{
  "num_attention_heads": 4,
  "norm_place": "pre",
  "rope_theta": 10000.0,
  "rope_fraction": 1.0,
  "init_std_qkv": 0.0573,
  "max_grad_norm": 1.0
}
Each number is 128 + 32 x the weight over its row's rms, rounded and kept within 0 to 255. Layers, rows and columns count from 0. Numbers have three digits each. The size before them is the row's rms in percent of the matrix's.

# q: layer 3 attention query, 128x64, rms 0.135, rows 0-7,32-39,64-71,96-103, columns 0-63
# k: layer 3 attention key, 32x64, rms 0.172, rows 0-7, columns 0-63
q0 082:147089103158151123204143145137154136175129120154157128176143154174167153219147092050146129140130118109102090157114101145097103080144088134109131069098170093140075188153123112109150131113116129
q32 119:111100092175178093139085114141148120110149162113092104133154114145096169143134105075113158101104125092071117162121202101170136173069093108155129141099123172110113199112176139162130135131146205
q64 087:110171090129109136182204125122172040163068161155134080090161164170099119132154147139115097123105166091113139083123139157116143143129156173131113165157114122104170170083126101081143105148177117
q96 065:142133088160121085213125133082185112130130113107126131118104152146100123152100143127088098192149102121108141163075140169069113068115170127099134143126117042115116136136148142127183158144185077
k0 088:101165140139124119195125080190165123057127112118127086169149165161153152154167133143109141060133140106101073152174155098183141129098129125097129151175132162131127182086136115170094125091120187
q1 079:095150123138147120125103126136112086167058128178126128133125124130161175166186170108095126105114140128122159097164156080142113151105169190148139128146102249121126115114117151123047090158120139
q33 117:136149147053110136145113137083085113143107085154121138120081117123155102135109188158126085138164141134162134129105095142065143090214173148132118095158128087166111078174123161080068113115112083
q65 107:147102137072166142115060135158143093107130113119151096123111124130058073134086114131115091088130125177160135142106104135120129174126098133067134073172155144193195120106182113155167074109109158
q97 075:157102142103151121104111198191129089136081099156185109176118157080155136126169135144148157144069173134119160139128082066129101097117124133099088125156113220149165120123128124188095143120104136
k1 089:074109093218127138122164130149135097165131147140155127139189159141120132117144121085133143117115116088077172095115199130157143142078070143130144123150119154093094232124138112162134125110165168
q2 088:106113095153133145162114095093158152134174117148131180124198158145100140140134111107137101143088129112105093166115130210159102104143158146186171095084162068094077147164137123120081074120131190
q34 102:154153130113089167160153101060121104173073106142105130096078111149170092117128157131137107160141148140110165101133072179060116107148141150149109135178099129130111102160097103061106115086175056
q66 073:128134145150107153141131071139170094145091154110116066116159129112095075117095140126086118097079187157118136106134164145126136165186148137117126065162170155157193160112131072113174062146173153
q98 074:168121140155156133176103114085157165133187178065124123106145192122134079137096094140140119186139182117138152112077173140157121094097126096114105165112121074155122070123132134116092062127078101
k2 072:129161098151098118127157135166084149184142156134223095072056130088132132159105141118144078095122130166129177178087160107113110096157085120096103119142110156189166104140119157136141148107118079
q3 093:143090115125115163164095142125184130167104125143160113130112099105147162154152159110132160102111078104140125105095119123178093115160149150197116104131190110151087147172075199107071043146113156
q35 084:158121185105111133139096120082085076137095107095140149073075128106145154147139157132139144143186111118154109105094118087096102164164179115100109091165113094115119071173139129089044123100093071
q67 099:169111171088179148124059107179116154133136143104145103133133124095084091113109089120098111081086139150172144160160082126101110184135067114108128090170126178172169122115139136134172066150134184
q99 067:123063153129135115079129110136085122115122191134175099156136157102176114126141119141185167109088162106089110107114100074096126149085133076087101097151119105073199129186107129157095126177130172
k3 084:112083101178080146060135129046141137181142182154110121129133121114151064096093154123132143147138196112105166107075123158121118099160126146185129077131079147124149124163162096146129136128191139
q4 109:094127134174092133109165139095156154107179156114127069087162157107108148123089151104172088135155138094122140115068178099080172162144098103090132176182171097153123112130143107093166180062130101
q36 119:116128111207137068155142111140121122135163143094089098099147166185094179164185094074091160076109122083085098113168142132196127177084116130126109132141111174137094155126154136141162135126139171
q68 082:167180153127119130143152140133146124098114123128181144077156172120133079131119107087093116112129112119172119148159110107063093117139068071115138160159111159136141141143181107155242092124112190
q100 075:155107133125114129120211113140151116068191082162140101203140112128110162131090141133121094205139086101181152124128164185118120078108117127125173147107156092113070079107136139135169117104138110
k4 088:146105093135146118163128135099162120115139092131074117164098130166131161133203145160065155100154072158148157150136111132106155101109140167134156080122053175136103116094121083089032140127143159
q5 086:174133087137135150171158121118143123139162125208130165124178090142132149158099119107145067156092167151109121135121156158158047156153083109158150111161104101130067190106119124135093122120091204
q37 098:170167152151092127167081122051102119114107084114136150081071114176128068120129120131151158130161154099133129127078075157135127161152126103088132083135055076123133093168173118082117110089104110
q69 085:096110138135067111124173165124163071145165119160153156169139197131166161114151155068148095164166144109096195119108136132119137170145152148069155106162141173161112145121136135143122161161135042
q101 090:143107140103139189121126091077146197128151177129150122126153090137138096178113119136181132149133179095108109157094162183162174127153097104077112157090122071093046097147132136114111115101074136
k5 081:125108066190147112094098106107204127152124174111133095098155185128070123112117099126101119151134169085065127106106168124122122120085126120126104207168195139128131177160134097113144123125177105
q6 066:146168110149100091200095155102086152101157133144148108154151119121185103131096087123137101115184124052181135165152113126162112116128070068124149146167148074111072153127069108130126162101124159
q38 089:169153134176151096101110192127121133079135146104099119160101112140113161124143129138120198123088134153136104106138122034157129135113144106067113129140013152136176093126115132161102176142114149
q70 078:168134127097136130088159126095121186119153098121109124145090132164145179127123122147166140213091093123081078150129068115110116121094125103109150147124124153070134089175092212127077190130157128
q102 075:129136162168128105123144158122135063108130141149139091173133078082094150084069137133126118085099098101127122121151139098184166090198168077077157138098124123131117134121117154180166134123166218
k6 092:170108153127124157159172140132151084156105177129097128121150147165089149102138113173146127102100142164162081115183108083101128111119135126094104164147207161155160185124118106181172099154102216
q7 106:130175130072154090108115136158117173090128087127122137126137087129138101105095114134101129146093153127133182144209137092103156135126089080101113157144068175083181091061157100173151195123145129
q39 085:104141107176167098089132157131116178057174124132121142132144141098137124113099124135132140150121105157159110128143162088129153096030105103118137170087110200119131077106105147193154190182146151
q71 094:062127105142097146077145185076110112091122114168160151098116177148145188151149171119160141139146067124087113131127134112145128093085130107115149168098102149087110081134116173147079207153104080
q103 078:052170142106131172144145122132080113092072126152137145157114096077114190141109168127087133121139097111160121139167161141102161113143070158122135119114105135105129181039161148142177174108155181
k7 081:172180126102137121190135140162138176112175100068127093172154128138099166134141101177124128152160131095159093099142108077100164128121160133099093079076134086155174144147104125131169087132046095